{
  "n_layer": 18,
  "d_model": 192,
  "n_head": 9,
  "init_std_down": 0.0,
  "schedule": "wsd",
  "seq_len": 2048,
  "train_tokens": 144300000,
  "steps": 6192
}
Each number is 50 + 15 x the weight over its row's rms, rounded and kept within 0 to 99. Layers, rows and columns count from 0. The size before them is the row's rms in percent of the matrix's.

# layer 15 MLP up, 768x192, rms 0.0936, rows 624-649, columns 64-127
042:44 36 50 55 34 43 58 69 37 63 73 33 49 66 44 52 82 71 62 53 53 48 43 78 40 34 50 21 52 48 28 58 59 44 41 68 48 80 41 37 31 16 30 36 31 46 57 49 66 57 53 65 37 46 63 29 53 29 41 40 57 70 58 83
128:66 52 39 24 54 43 46 42 48 43 59 52 71 66 36 61 67 62 28 44 56 37 55 65 62 58 10 45 54 58 65 51 64 58 52 48 21 34 44 59 00 51 26 45 49 67 19 54 42 33 71 59 51 53 77 55 67 73 49 52 50 48 54 53
045:45 44 83 48 59 67 57 48 43 25 68 50 58 70 28 51 70 48 46 54 40 38 69 68 23 67 43 44 48 51 48 57 68 22 48 69 61 68 56 54 53 58 50 46 21 87 47 53 38 47 49 50 20 51 76 32 68 30 67 37 42 45 61 45
105:49 47 31 39 57 54 49 58 63 34 47 49 85 31 52 99 49 45 63 75 33 62 36 45 37 24 41 68 45 48 55 61 36 40 24 53 24 72 37 52 34 81 48 36 49 43 49 51 36 71 38 33 64 64 62 45 62 28 52 37 76 37 40 63
129:47 34 71 50 72 68 31 74 45 58 47 50 55 65 40 70 33 66 48 28 73 44 68 54 40 58 43 41 36 52 33 24 27 75 78 71 36 48 37 27 22 62 26 30 62 37 17 58 31 39 81 61 14 63 45 66 65 43 57 64 64 57 59 38
121:42 49 36 36 53 64 42 39 59 18 46 67 37 47 53 67 73 62 24 40 59 66 46 29 63 66 30 41 41 65 41 51 44 32 25 63 30 04 27 38 46 34 20 66 50 38 33 52 68 26 56 51 46 64 22 59 53 45 65 50 51 37 40 48
036:73 55 39 65 49 85 44 34 36 63 64 30 77 25 51 66 68 57 61 54 58 37 56 43 54 69 26 50 82 31 43 18 37 39 50 36 33 31 49 44 86 46 41 72 51 40 31 49 45 49 36 34 37 46 43 63 35 46 59 41 33 49 34 46
050:80 48 44 42 43 56 31 41 80 45 64 67 53 58 49 55 35 55 55 74 59 65 47 33 36 47 35 65 29 43 60 59 50 56 68 44 68 32 27 62 52 28 80 78 57 57 63 48 15 58 42 70 43 36 63 63 47 42 46 52 64 54 40 05
119:75 73 60 32 65 34 77 45 33 35 46 56 42 71 48 58 58 82 63 29 61 45 43 44 43 36 71 54 42 55 48 54 52 52 54 35 34 35 49 56 50 53 57 67 69 65 28 82 39 78 32 67 47 25 42 61 43 43 26 47 48 48 54 63
114:61 51 47 35 41 57 25 53 46 51 37 63 50 21 44 45 45 51 43 63 70 36 34 83 57 29 43 65 45 38 67 67 33 55 28 47 12 58 60 73 44 53 65 44 70 65 55 38 47 20 53 60 39 41 53 71 54 55 26 43 77 66 69 87
041:49 43 22 62 48 49 18 29 59 67 58 55 30 23 41 74 47 51 49 59 47 60 61 54 55 36 55 46 51 56 61 31 46 63 45 19 77 25 51 56 66 45 73 70 56 73 38 70 38 68 75 39 38 53 27 49 54 44 33 78 50 45 50 50
125:53 36 47 17 57 40 70 58 13 53 46 58 59 44 19 33 54 66 51 42 42 52 27 42 70 56 70 67 60 55 25 23 61 50 66 50 34 54 28 71 55 49 65 25 39 50 49 70 49 34 38 57 53 42 60 40 60 69 31 47 65 35 43 38
149:38 61 45 64 53 51 23 53 50 57 27 50 39 41 32 55 42 53 42 54 60 45 47 51 22 52 73 68 38 31 56 61 84 66 00 40 18 43 45 41 51 27 52 55 56 61 51 30 53 48 47 63 58 46 58 61 65 38 59 48 43 40 43 57
102:52 87 62 39 63 24 42 54 53 63 46 47 33 22 33 38 55 65 50 29 70 52 54 34 54 71 47 74 26 70 53 46 29 70 49 48 87 32 63 64 60 45 61 51 15 62 29 41 56 42 52 20 64 42 66 62 40 57 54 57 57 23 68 65
111:27 54 38 51 33 50 65 69 48 42 32 34 71 26 34 45 69 44 54 67 32 44 60 26 50 50 67 47 30 34 45 58 69 53 52 38 39 30 56 54 27 46 42 74 44 56 28 35 62 51 58 54 58 57 56 41 70 14 64 15 40 88 43 38
128:37 53 63 27 73 58 43 70 34 49 44 62 51 59 54 61 66 64 51 40 51 45 13 48 41 38 37 32 42 62 65 64 56 58 37 60 31 47 51 60 48 49 75 55 60 60 51 76 66 52 27 32 53 57 48 78 59 70 31 78 30 67 63 63
044:58 68 49 58 60 69 66 27 55 26 94 93 50 60 39 61 46 44 46 56 56 53 50 51 50 55 46 60 39 64 65 35 63 53 47 57 54 45 36 41 48 38 66 34 34 52 78 44 51 31 55 71 44 54 68 81 53 54 67 57 45 61 55 47
132:45 46 56 39 35 68 38 43 73 37 42 48 78 52 70 78 29 52 66 60 34 56 36 43 61 70 18 62 35 45 41 55 28 60 42 59 50 49 72 64 55 40 59 58 63 66 51 63 57 64 28 73 33 42 42 57 52 55 56 46 64 64 44 28
131:52 39 29 48 66 51 59 81 44 36 34 46 40 76 60 50 58 50 36 54 56 57 52 51 69 24 40 34 66 63 42 40 32 66 53 38 52 35 49 64 35 55 66 78 39 65 38 58 61 43 28 27 41 41 75 34 47 43 51 79 48 33 40 35
053:44 21 21 41 23 54 53 39 38 49 46 73 55 50 40 64 42 48 65 63 66 54 42 40 54 37 46 74 48 49 37 57 48 70 64 26 23 45 73 57 68 45 57 47 62 51 44 83 40 61 39 82 74 60 51 56 37 72 31 48 69 53 62 80
091:41 79 47 33 16 48 71 51 46 69 37 55 91 38 49 43 62 61 75 51 64 48 74 60 91 17 36 60 53 53 26 31 42 56 52 54 51 49 39 72 55 70 63 32 45 49 54 19 19 63 59 44 33 48 53 47 31 44 71 40 45 59 60 37
130:31 55 67 63 57 70 56 50 55 41 69 55 53 50 64 35 62 86 42 19 43 36 73 52 46 56 43 31 25 65 73 71 79 53 63 41 68 44 43 77 36 47 52 28 68 57 48 51 44 62 62 62 47 41 46 60 62 36 34 33 42 30 59 38
156:37 40 56 64 67 58 55 72 35 46 54 34 48 60 58 60 71 53 65 46 69 64 51 58 61 62 53 52 66 32 49 50 53 34 10 41 43 46 69 53 81 51 59 50 28 46 46 59 54 68 51 43 53 60 61 47 56 43 57 34 56 77 55 65
134:51 46 55 36 46 53 50 20 28 42 52 29 37 80 18 47 44 58 60 43 69 47 44 29 32 52 67 77 45 55 61 43 57 73 29 84 42 47 48 41 38 72 52 69 74 44 52 74 67 53 62 60 57 45 52 49 53 38 40 56 73 41 54 51
141:56 38 36 39 69 64 64 47 53 61 64 40 65 49 71 36 36 60 41 69 21 46 70 60 34 42 66 45 30 64 44 59 57 54 41 66 71 64 48 13 63 32 56 42 37 64 41 43 47 57 35 20 75 64 36 44 61 35 22 70 39 34 38 36
034:34 68 55 57 78 63 36 36 45 59 39 82 78 71 37 39 52 55 49 45 32 57 56 69 69 21 55 83 37 65 46 25 52 40 62 65 40 62 52 44 44 62 55 45 60 53 56 70 47 31 57 30 46 66 35 14 44 65 52 43 56 68 42 66
# layer 15 MLP down (transposed), 768x192, rms 0.175, rows 624-648, columns 64-127
041:70 57 31 39 45 31 70 46 36 57 62 51 46 39 50 41 41 18 79 55 35 53 74 17 52 48 61 66 43 63 68 34 50 77 53 69 44 47 50 45 77 56 56 62 44 47 56 48 35 46 58 53 86 52 32 57 83 60 40 54 53 28 47 39
130:50 51 48 53 51 54 63 52 33 58 40 59 39 67 25 45 51 44 45 67 55 18 60 43 41 67 59 66 42 26 39 31 57 65 52 29 52 62 65 39 32 85 34 48 73 56 49 68 50 53 41 67 46 56 72 50 88 60 54 82 68 83 63 43
047:54 30 16 35 54 28 44 40 66 57 55 46 58 20 50 53 59 50 74 67 47 59 51 36 81 42 62 63 27 71 82 54 52 82 53 39 47 65 46 42 43 35 70 56 56 21 44 66 32 49 75 46 55 56 26 80 23 63 58 45 35 31 40 43
103:58 71 50 23 55 70 69 27 49 39 76 45 34 40 62 55 41 67 49 58 68 71 51 60 75 74 29 27 57 27 70 65 54 69 38 63 39 74 20 11 46 37 64 50 37 54 54 49 47 61 70 74 50 51 52 23 47 50 60 49 82 47 39 37
139:98 64 17 34 41 72 70 24 45 21 46 46 41 36 35 34 53 20 27 56 70 38 65 70 65 51 34 51 48 29 34 42 80 72 76 25 65 66 74 62 55 41 33 65 50 61 64 38 55 63 52 40 57 34 60 48 50 67 35 46 25 66 48 53
122:40 68 41 59 26 60 44 45 64 29 64 43 36 57 35 32 60 59 38 46 38 41 50 44 45 83 49 51 21 46 56 67 52 57 38 15 43 59 44 63 57 52 20 49 64 65 43 33 46 81 15 51 56 56 41 14 59 26 50 36 61 63 44 68
041:29 35 42 20 64 58 48 55 62 36 35 34 28 68 50 26 32 56 44 44 62 60 16 57 52 37 32 58 37 65 36 91 78 60 48 56 39 66 62 58 40 49 52 58 39 47 66 67 55 53 54 75 65 33 74 25 42 37 47 43 52 77 80 88
050:59 35 46 33 84 56 70 51 43 63 54 21 64 50 45 52 55 65 68 22 24 45 22 72 58 78 49 65 58 52 33 52 40 49 47 41 32 70 56 68 67 40 66 45 45 42 55 69 43 42 51 40 58 66 54 07 76 58 60 48 47 19 26 81
111:58 63 61 30 67 48 35 31 62 53 24 61 63 43 68 34 60 66 51 52 34 35 03 41 39 32 68 36 64 62 77 36 46 62 65 46 64 37 28 58 41 50 32 29 47 57 67 60 71 16 58 84 51 58 66 50 49 56 63 68 31 37 53 47
116:56 33 77 49 28 70 39 61 46 47 57 50 60 60 32 52 32 53 60 35 37 31 68 35 57 55 69 61 29 51 43 67 59 54 42 49 92 56 18 44 74 51 56 58 66 69 37 42 32 53 52 62 50 51 54 42 28 58 42 45 44 28 51 69
045:53 55 63 43 50 72 60 52 36 48 51 64 67 71 42 38 27 63 43 36 47 45 54 58 42 65 39 53 62 33 28 64 29 37 47 45 43 67 42 47 52 48 23 52 44 44 40 52 43 64 37 46 56 37 79 45 75 37 52 31 90 44 50 10
115:44 49 59 69 58 57 21 49 68 76 54 46 77 65 47 43 58 60 55 58 27 63 69 33 47 48 43 73 66 22 54 58 41 61 70 48 57 52 30 57 46 32 45 49 64 65 52 59 66 79 52 54 42 49 07 37 35 60 52 41 46 37 41 46
152:34 62 51 66 29 26 53 53 48 50 53 74 46 24 62 55 38 59 70 31 53 47 69 49 28 44 51 64 83 38 46 42 38 51 31 68 41 62 53 74 38 36 53 49 23 38 62 46 64 52 44 58 54 43 56 30 48 40 45 32 58 30 57 35
092:36 21 71 59 72 42 46 34 54 42 53 46 45 57 46 37 30 44 77 49 11 52 36 43 41 48 40 45 79 54 35 27 61 54 28 40 62 41 57 56 36 76 48 31 70 57 51 40 60 40 21 65 78 29 53 50 14 54 35 63 70 60 61 66
109:63 43 66 58 56 52 42 37 52 58 71 24 37 65 51 53 35 46 19 40 57 43 58 16 18 36 34 50 34 50 57 27 42 71 51 51 50 51 47 57 68 57 61 65 55 46 48 64 37 65 34 55 51 57 13 39 57 61 30 45 42 42 45 91
125:53 56 47 84 41 42 58 53 42 44 31 36 55 18 43 44 48 16 73 61 49 45 66 11 78 62 63 49 44 62 54 35 72 90 42 52 65 46 10 60 57 36 63 55 54 17 84 49 56 55 43 54 24 53 45 44 30 68 53 42 61 34 63 81
052:43 35 64 52 39 21 32 50 58 43 17 49 45 44 53 55 41 61 50 28 46 42 56 51 41 60 51 24 75 40 82 73 21 28 55 32 37 57 73 41 52 55 56 86 54 40 42 51 30 59 42 32 36 44 22 39 51 63 47 39 49 45 39 69
130:49 45 53 34 25 61 51 58 78 36 53 24 85 65 36 71 40 34 65 71 29 79 44 29 16 46 53 58 55 35 54 42 45 69 42 51 54 44 45 43 58 54 76 60 56 47 53 27 40 60 39 70 36 47 68 41 59 44 53 50 60 57 24 52
148:62 67 76 63 53 48 58 50 41 36 50 67 36 45 37 54 33 34 44 52 43 36 77 21 41 53 99 55 38 66 62 54 60 28 43 61 61 72 26 57 37 48 53 58 45 73 62 60 53 50 27 61 47 28 83 65 55 29 63 35 31 26 68 61
063:57 62 68 46 66 51 39 53 50 57 48 31 32 54 58 60 57 67 59 60 20 67 61 46 45 49 45 29 50 61 62 34 19 48 27 62 54 52 53 22 17 48 40 70 48 38 50 31 39 47 69 49 60 54 41 60 72 18 42 55 66 65 36 49
090:68 59 48 57 59 56 63 37 58 49 46 42 36 55 44 77 46 49 46 47 37 43 57 24 40 54 39 37 44 46 79 43 38 53 43 57 55 42 32 54 73 53 57 40 55 68 46 59 53 46 53 44 50 46 64 42 99 11 64 56 60 34 37 25
135:81 75 21 29 42 18 51 86 29 36 58 43 48 26 62 42 07 56 35 60 54 46 35 37 40 48 43 63 62 40 57 34 18 62 79 35 58 42 49 54 47 66 51 57 41 46 38 54 32 66 66 63 51 33 57 41 29 35 64 50 35 48 71 32
163:69 54 55 58 62 73 48 50 71 79 53 56 60 39 50 31 66 21 41 55 44 53 63 47 51 60 76 41 38 64 57 73 42 62 58 33 53 28 55 44 68 58 52 67 24 47 54 66 65 33 58 27 41 55 39 64 39 24 53 37 62 60 55 60
143:67 67 58 67 40 34 56 38 44 71 48 41 51 65 25 55 60 67 51 46 70 64 53 69 67 50 66 45 48 60 72 38 19 51 46 58 42 15 57 32 54 36 63 51 33 66 28 56 54 43 23 30 57 46 62 60 71 59 40 51 46 47 31 29
146:46 48 45 50 65 86 66 51 45 53 53 38 31 48 61 42 61 40 36 82 52 43 59 25 41 43 53 36 62 58 50 65 59 30 47 62 62 34 29 27 43 41 63 41 49 51 61 58 41 57 65 46 54 55 54 49 67 68 46 33 44 39 82 67